Part of a small language model's weights: vocabulary 4096.
Each number is 128 + 32 x the weight over its row's rms, rounded and kept within 0 to 255. Layers, rows and columns count from 0. Numbers have three digits each. The size before them is the row's rms in percent of the matrix's.

# down: layer 7 MLP down (transposed), 320x128, rms 0.189, rows 17-33, columns 0-127
# gate: layer 7 MLP gate, 320x128, rms 0.206, rows 18-33, columns 0-127
# up: layer 7 MLP up, 320x128, rms 0.204, rows 18-33, columns 0-127
down17 100:115090149084110159123102167073200148168171115028170090171123081111145122131142131175167096134129160136080082118086125075131175120114113131095128179089123125111130094167129163096112090102147160095124098151063156143075146145171113157122154111150129196126138163119127136130156147176153143188103103099137188130075144131190138086115118141138195141144130109161107122136095122122155122061073
gate18 095:152070137112129052162122116179134130105109120190086197127140164127114167142112129065122125077158125120116067074132180127116097172133135183141147168085147105161133124150118137115125162127124142116160095150155145117116113149154088104167090131072141087153140171044144086121106116155132140163146096148131033100143131079109120224143070135070115148092144143128164157091102131135132132084162
up18 096:091189123128106130136136084183132139129130105109098080080127090148090114187171158192130175145129166131120079147103077105126173129169095123113140122171134117161108117180131218125121149105163073100094138111141151110178123101121128088133167181154100156124122109177052124105143075054159155118115142155142170096084114082194113146138146138131155123083081118168138059076116131092129144118145
down18 093:116158205145137169070167128162158143152134166147117123132156136136133123079133199127081083117198084114141115135121100050074107100125114195141075148107102107112157122107159089117150160122127130121159127118138117139192097118102078149058122101162115152081125125192168148092146106117067118130040162138090144138106156139120052085112090145179130119150095096088137162125143149156120107148097
gate19 088:151152117106078119073133152127129147106095192148173086116112149177122123107156104123118118113147111120106080106144108167143114135166124115139184131091101154154132123071149160117088123149134122119124107069127192087123208117149116120124180137046159098135153179151161147105090098125121061120136090166192073110108082081077201115117053149079161127121130060151113144139135065147150156126130
up19 087:125127142095128203094162120145095104122094098155138171115112142114105116155135119161120078174127112108140177154169175118077136160158091147126108147152163100219089142110099138137136098051155112141105128167119197141144129122137125145106176106071153132109153143070147114091081102145170121135139152158101114120128175181139106100090137130118052094108152140165131113114146105145088108212014
down19 096:133159083116152150088165118104160102159086155098127147158148171162112177094157081094190142141143091163131161107120138165154153085100100127145165139106128115134122122145144120107143162149086096181095118093138129068159140129103171070086134155110131100085101131127126194119081093075113100109120188115148123124089075055127187106170063193071171112179136051141120148114105150091144105116164
gate20 102:133106098109092050121095155103101105118113119110114091157085127145111123099167147092134096083152155118174188178141114111154085061148165094109136164120135139142139117085163123124100100159102103082109148073162103108116025123120076142209192083085121147108178165156142107165129147059145134159150116151156150180153152149131154147104160110153163134103156128107063126106140096127121198163119
up20 099:157078110157189093166134082128190108106099121156157169105116126209121112088158192104128139128088122143111158161138078091109126151143169098105157067163124134177125152097122131123104095159130109128163107140196045076174085131128108200143156115153161177106142133147138159121107066091103108163135091127171129167177163120126140120090175112131069100154106109159147127116118088166108132117060
down20 105:092167097127137069149107162166150114151132103198167156142080144147171107128132130073101127107102156147135113148126102133136166099172165046111135051073135168133142165127154109139089079129102098092116135142116070120155046120098095111176120135106181169118121062182179148074110123109105142134130107109208096119150177155116134085148119095106129141174161128165158126121099134099078137135070
gate21 093:129144163135137120135131144119115126142166112053110105140116092183184136108186153107156135208086128173066111138111148120127138136145117119132112061095141096177152084107160168071160128090153136167133104103109144133143120068172123071221098104081167100127136101113141177154128160122135077093164096097139068153118140084102096115134147100116107078163157098059145134167180111169116081109144
up21 097:123103075129127086116139158143188135122114112107092059118044070108167149133108152116124126136101172072139149127112114095165164129141086161144157107135110096083095120131166109135094133119161169117069206102149129108169139109113113157110096090144059109086108186129092124095107131157161109111162120148100125130168153127166152128136110117118132147128127157109102146222201078186217148101092
down21 095:097092122080073134104134128128115086145066121104152125173124156154104154099117119143158159162172100152153194114094127182102125119147082104100182122109150074114161173098125151087121136165144173170091048098124138160173132101153149130087123065170050172149140157105086166074079178127134166148174121142100059125151149162131110117069092106133127057124125133151121104121110128108100115078128
gate22 100:142127128086088114100166108147104094133104197179182165069167098138119086182143162064159185139131113075128135092185126122124162148135085165191123112065120140174103135184127153107156183164125182130114107122161161088078136153107080155134143137087092119110121104190178114139118111145128079169121163121130127133092164115115124170117120113098145086091145193161128154165082105128159139124196
up22 094:123140113167163122063148128110098051096185125133136126141165170111138119116130170083157146108136085152142135126118220154159084061119176088134159123103120068057114090102131134109064169149121108100137131122072135136136162107096155166115153139106090158213136121124114100106113147120137086119068137083187109141133094171125117154125119105124092111132136070165215120126179163114137088113164
down22 098:127214146116110117165138095124138076159103142158114158142128102132151153106130067112080109176108186151128110098125117102134113161132167070091140133127099165198167178072100030101123137129101146146092124124069138136124092111100153052054138146141157137148077135096109202163097120118144182163094121125112117149123134100124114132116159137135131137104043127082146085146111075132068116112137
gate23 110:080097120061126133130048167133142076173123122113120132148198164153069065099137068128127151158090128120115076155150140094135102134143089190132140159103105136179141087177116163120160159097172101132132086184177128098146100142095148103159123194130131129102100139155114108186138196075153126129150130096126089154116080144127076086151133138145099146173105097116133167188152103141178124089090
up23 095:106164217093122081149154145157145126125160117163138155170151105153100075113126080142136137096109171144129132158170125069136163183154135133105123101122155151148190083147113187146175167105148139135189125114156148136117161161119099088138176069148168129110088145094142187135122142106166183135125104137097147132151082173128148166129151218153047090138193149111141108084098116156155124188126
down23 103:150108138115157172103056127182165089167121175098119095169127123104111094155124077133110108160132145146095126106143231152065161128181120104134121132107131124173130106094118124070187130152056128087140160167150132114163141130146102106178086166097102147114122167125101131157114162119183155158088134150150139203099120116186062120104180168148148141154058123107129158175148084114156112160118
gate24 109:159119138106162059102167126123130185076183103108158106109128147158052126122152142087148148170102107107088188161178109116146129143150056147118176139106196139126111172072156157176130133055112123119156096187113150116164088099098135121139111112151169129127072111145126152071158193138108115111212140108120114177168117181100116123132086182114102110135098126130176145114140081139134142133171
up24 105:145219116118127079076117094123146169169155121163145146084117147149067129152117076101106130079119132149132142158111126075124109110114128121121159098070143099158183162182113111194112120084116104120130103112143139151157079136136174152139084130153137161103120063095072133074111111092095172144127128126103102172168162163143124176132076090169139185146117179075138141176130117186150213117149
down24 101:103108144140033138122130150029138077172082135188178093117106209053103136127105122097173132130150137129150133144065131092140166155168124123129127103121129140115073117103131112146120094106150081101109129084151173115178165137084115080131156135101155153152080099141133120128074112110090183136074166166088098172170151176078167156132116149141142119124176128125143166140073150101109120126138
gate25 091:109135113115174097141129132108137091068181117092108111145148128140031127159174093092114200083104103188155124162132109188140088142143156124143087091120164158153137128105173130130083159172086136155123101113147094113187127128139129152104151099122154101100094124163089134120110129087194159191094142115182100082087182116119105122104156140121147153161136110128081178177073075161116186113077
up25 094:133119082101146164078138129093122217185089099159135156114152135096129131101118159084199134123062162143191174176137146113163163138077105148119130116115110113199104177093058137157097086094140141133167149133094087113105154133133106135112128132140142129130142166156102151156105201174112141179065099125116122113087159104132071128151129051084150118103115095131141162107186134120142133080076
down25 098:117132096068136138134132139152150101139134082112140100183128067085085148130151176138054106138151143109152173081082144118122142121135078183087110142163156112148106100183127183140080129138123117135170104129198120146156236144128162129089091123136174074106134111162155109107124072117159126108156147138126119112160109108183070088099140100153077142122185170083105089196117125166156126159151
gate26 103:150121143066081079092080068119156169100120128124139112099143135127118126149178168117116182143202164120146130168166118091115122107174069159134176201150146180093183184131096134089141156129139104087111110111165132103058128164174194132093190161160127130104082105123117123137132187151174101146142097113151140118134124164115163151135072096205136125106138062142124125162174124119125103140143
up26 099:134090146106177108128114077128069081079143180125140069128126077152128122096129172151083133105091113170117153183172079121101109129149171161179159169155125159138175173090128177088169121170078089063123130177140160137180135104132128151137138126090115124101126124134099095151140163119132107109088124126132080086093167157156172100179141152142150140184165147008135125154124135153154165109121
down26 097:054111159126165150121167113108142151175140071132091103158127173136169154151142111061144205078070064132173189137052124123090145092140144116130142170156090101126122130158084106094139083117132108128141144112123155108101090106102137116103125169119076129153179088090089138140095121164130050128086140154129145158113134086102156110135147195093172124193140121125118222105147131138115126122140
gate27 096:133083129038093145158127132202109179151094138158135107114109153142131084147101144133217112177135117177157149127159174122154159101122156045165087164109114112120121107126151116166094103077128162146142104127140147108097109125211175062140131129098080085110115162160147151125166158168152109126153198121096126125117092158139131125150210186169149107116110108086136133109125114086111099150089
up27 111:109137225085107135103124161060104161135101158088175131149043153149128084166184128113135092177151152192091128160117138104110172134094135050149132142106124105121123091119184127088084114088126162142151078164103102160124137078156169101144134144136114068118192122114201143136118100116099080120190134159082125109138128198109091141119127140161146134078129075140105113109116131138132146138151
down27 106:166130178169151150068133105060108117090161120056164142195095146154107142130143106154082122131080180111137033116121123109118093172130126149099154156136153113099097094123126150055081116128082081044136069136152106138157131143093111051120150130133119112150163118122147192199111108161098170115134128100095140134131173125138122146157125159111106119148157048141102148158123153156136165109134
gate28 108:111097093151085119101122136113155086129134140115105113157173148182146136134121167133153101176131119072127156126115095148120100108140167080139127151161134164132111198179134086103114110174126136128155160100184181178097147152115139144164180158136121120161098088111126180158176162070129122174169093130094127109149124088116174072151060103116127119104148088140105121167211071081120091168029
up28 099:175129127141149156120109148125063161075125174100175093152111134140111142103134206108150110102083119095130105054126100194095108129123145108151074110168181133157119146128158095154096086131121168074186127127156100097131150118091090119142084113172078117143102209190195082139121132112101104095079162092115178109124131161124111130116125137090138139143143149152106126154181153186140100211148
down28 096:149130165182074118124145141044109103113136123121111130164141167149077152138137120143102150115133103132153114198107136191126101144141155107116132185128168082091156162143124141117190152138092078200155086123146190155063134078136176158112134070154156114101124102110153115124172152162088153092126096158082147152167140113139134038137114102132101027143139095108143136124143077096164141156112
gate29 100:135174102062146145157146135125077125146139142110125050128090160142144112098109117106159162130145143094167130162103059148157143088129105191119156123132084115114165114154147153146171128089137148079090094083119116177112172068124166144114235127110143127127093130112127120134108120055098124145178128200125136185151126117026137209159071130113116144118107138149127163124111159117141165156137
up29 101:091099094076126094146117142078100113084167100113107133060077152145137132075128154090139147123102162098111152104176089111065170123121105139121116115176086115068126101118061092140159146099166121139078092115080133149175169190091098117139135136141172102140150131132089132144180179097160137151138074147165135113123118140192064140166106110092052141091129128095117168114097171164160150161185
down29 101:136195165105138148158082125148143100184171179119141111137107112078134132148084178142111148108124118199143130172142083113117044123127060131085126117112167127114194138105138112155159121142167128113103128115069099096176177117135094139135110156162123122156136093148147179114171115119107172088120155128175183153075136123139176148172168145081139168151166112063096083139133102050143149187154
gate30 099:136140155116142163210146118149110124087128141127117068071139136122165129118069137135153172111075111126128178129130110164097075174126135046101162172092160173104169064138108115125155070130120073136149112130133129172138110170123127091191074162143137051125127150153118150153123098107211091128115115102134166140089140076089144143103150111160118103077111121103097099110159146105171161048120
up30 097:173110169157153134154125183165109127117122134152098110119106190159125163157079152094157161116089099033132161140160096108074065143135140063099155116099189127154078161059131144100104135113156152142100130137105163148166089154130084137173083169180122051178155082108102100101112108097141122103120155121095175156093130130143150102090143129137164041106118125142093092083112109142126131123161
down30 097:118129112069123204170168105151162124030152136160075121102136148101158151108085112108184159076160104176086159061186110187084104118086114082114131179175142144133089168097116120115155134185149170145138054143115101117122115154097114125109163124170154097061138137097128113151139127114131118129125120121157098087132093106111121119093133137099155148121118061126131078157089129069065136131158
gate31 089:136095053138128130035115186152065146154121105137146132085140118118101187108082157124124168177171097169096089131190139171093142106116141109140105112191147181157116118047164160099114111122065127128105140132153109100108113126072115143145117117137119149141149087130130143153087138107154132179137102117111126109152137095145081166105141123092089157117128122117063159196183131195107136112207
up31 089:105117125091127153104122169125146104150090132108084130086130199120150143161161102200117107171136150149100144134110111103123141056130106124154142075102134104123055124153159131123141132144136135172150128154121145153114116107177119153096127217135196121102089136201156145195124075166123096083084108071104183171207113123102146076105130134170169103087154064185122088111130141119118126159142
down31 088:167117117149111111118026142089125123102163121118117140160150146109145060137148102126137137126134123099169179150139125121158128152168097182159155144173134159112103113118114174145129095131090156122180165184107083130135163176098105122089128085144042083152154126101151098147077152079127133182149136068122144091085170085081141090141102138099100142126157164063096147108107189084154079056137
gate32 099:023123106129128165115111076128085109070106079140122121126115164082153121122118166085155176074136092139173142189111066111108136147097103094111092127133110101123121041128127123070098158138124147096057164078098102153149176130109138107195130058113127141127068084122160160131147156155166125169144185111125139104148108137142111148124133098177124135117074113098107164128166104175140129154081
up32 097:112098118154082085139124152119107096121072106184118200105126161124104133107140041141104099125125116163087186062134132129168085102112096170123121140066129123142180142077110129141136168122145146097115189167204179123111095117155081135124140106111151149126128061128110162125145150065093104099097138145129137144122122127100134176120146062040137167183149105095165115207150150148147126131134
down32 099:146072189136154139089104074143147124148107121178182206138125034151157079137159159116142150071118128142156111115142133134139172094119105075106111049179108159148158099139129077115160127149142129110151147146168130039103138090147183118187113128172135079110063113143145102113120129117112152094109108110135161133164148152141119093076141146165094112088072121106127071084132157148125138177103
gate33 108:175126127145120069145126138188107127090063110190055119164066125130131139129054144146113119109126117133120107110101084209159173126080136105147096141099096158130104119147118117146076121121127061158169130119206074120074119110120104122130113169140181094078130149150150127057162129098103140136076205141101087093111084136132093133133130107129108074124136083102116150119080122076097122095116
up33 118:160091162119100093146123087104074128142106068152083130179122118136112084110135133133075147146108193135131148122195114133143143092084128109136090105124110086091135180126198147175070113097113149109113136103113149206102106101161172090101129120129212152080076034169114159176142124101114115136084154132150099204133110140089138178110109099079095110087099131107116135135140092109128163140128
down33 104:119173146114174133207182141117179124177160103112114115121142088135173118154118128073118189127107187134135145084150163137115134142102130159120042162099139229119133152132126116057127146180095139127149118102067093182137110080154102109130177099170183122180159141140164146162098108107129106080098122114123124137100103155161124118169063079098133129086124123141139186117191136119131118090122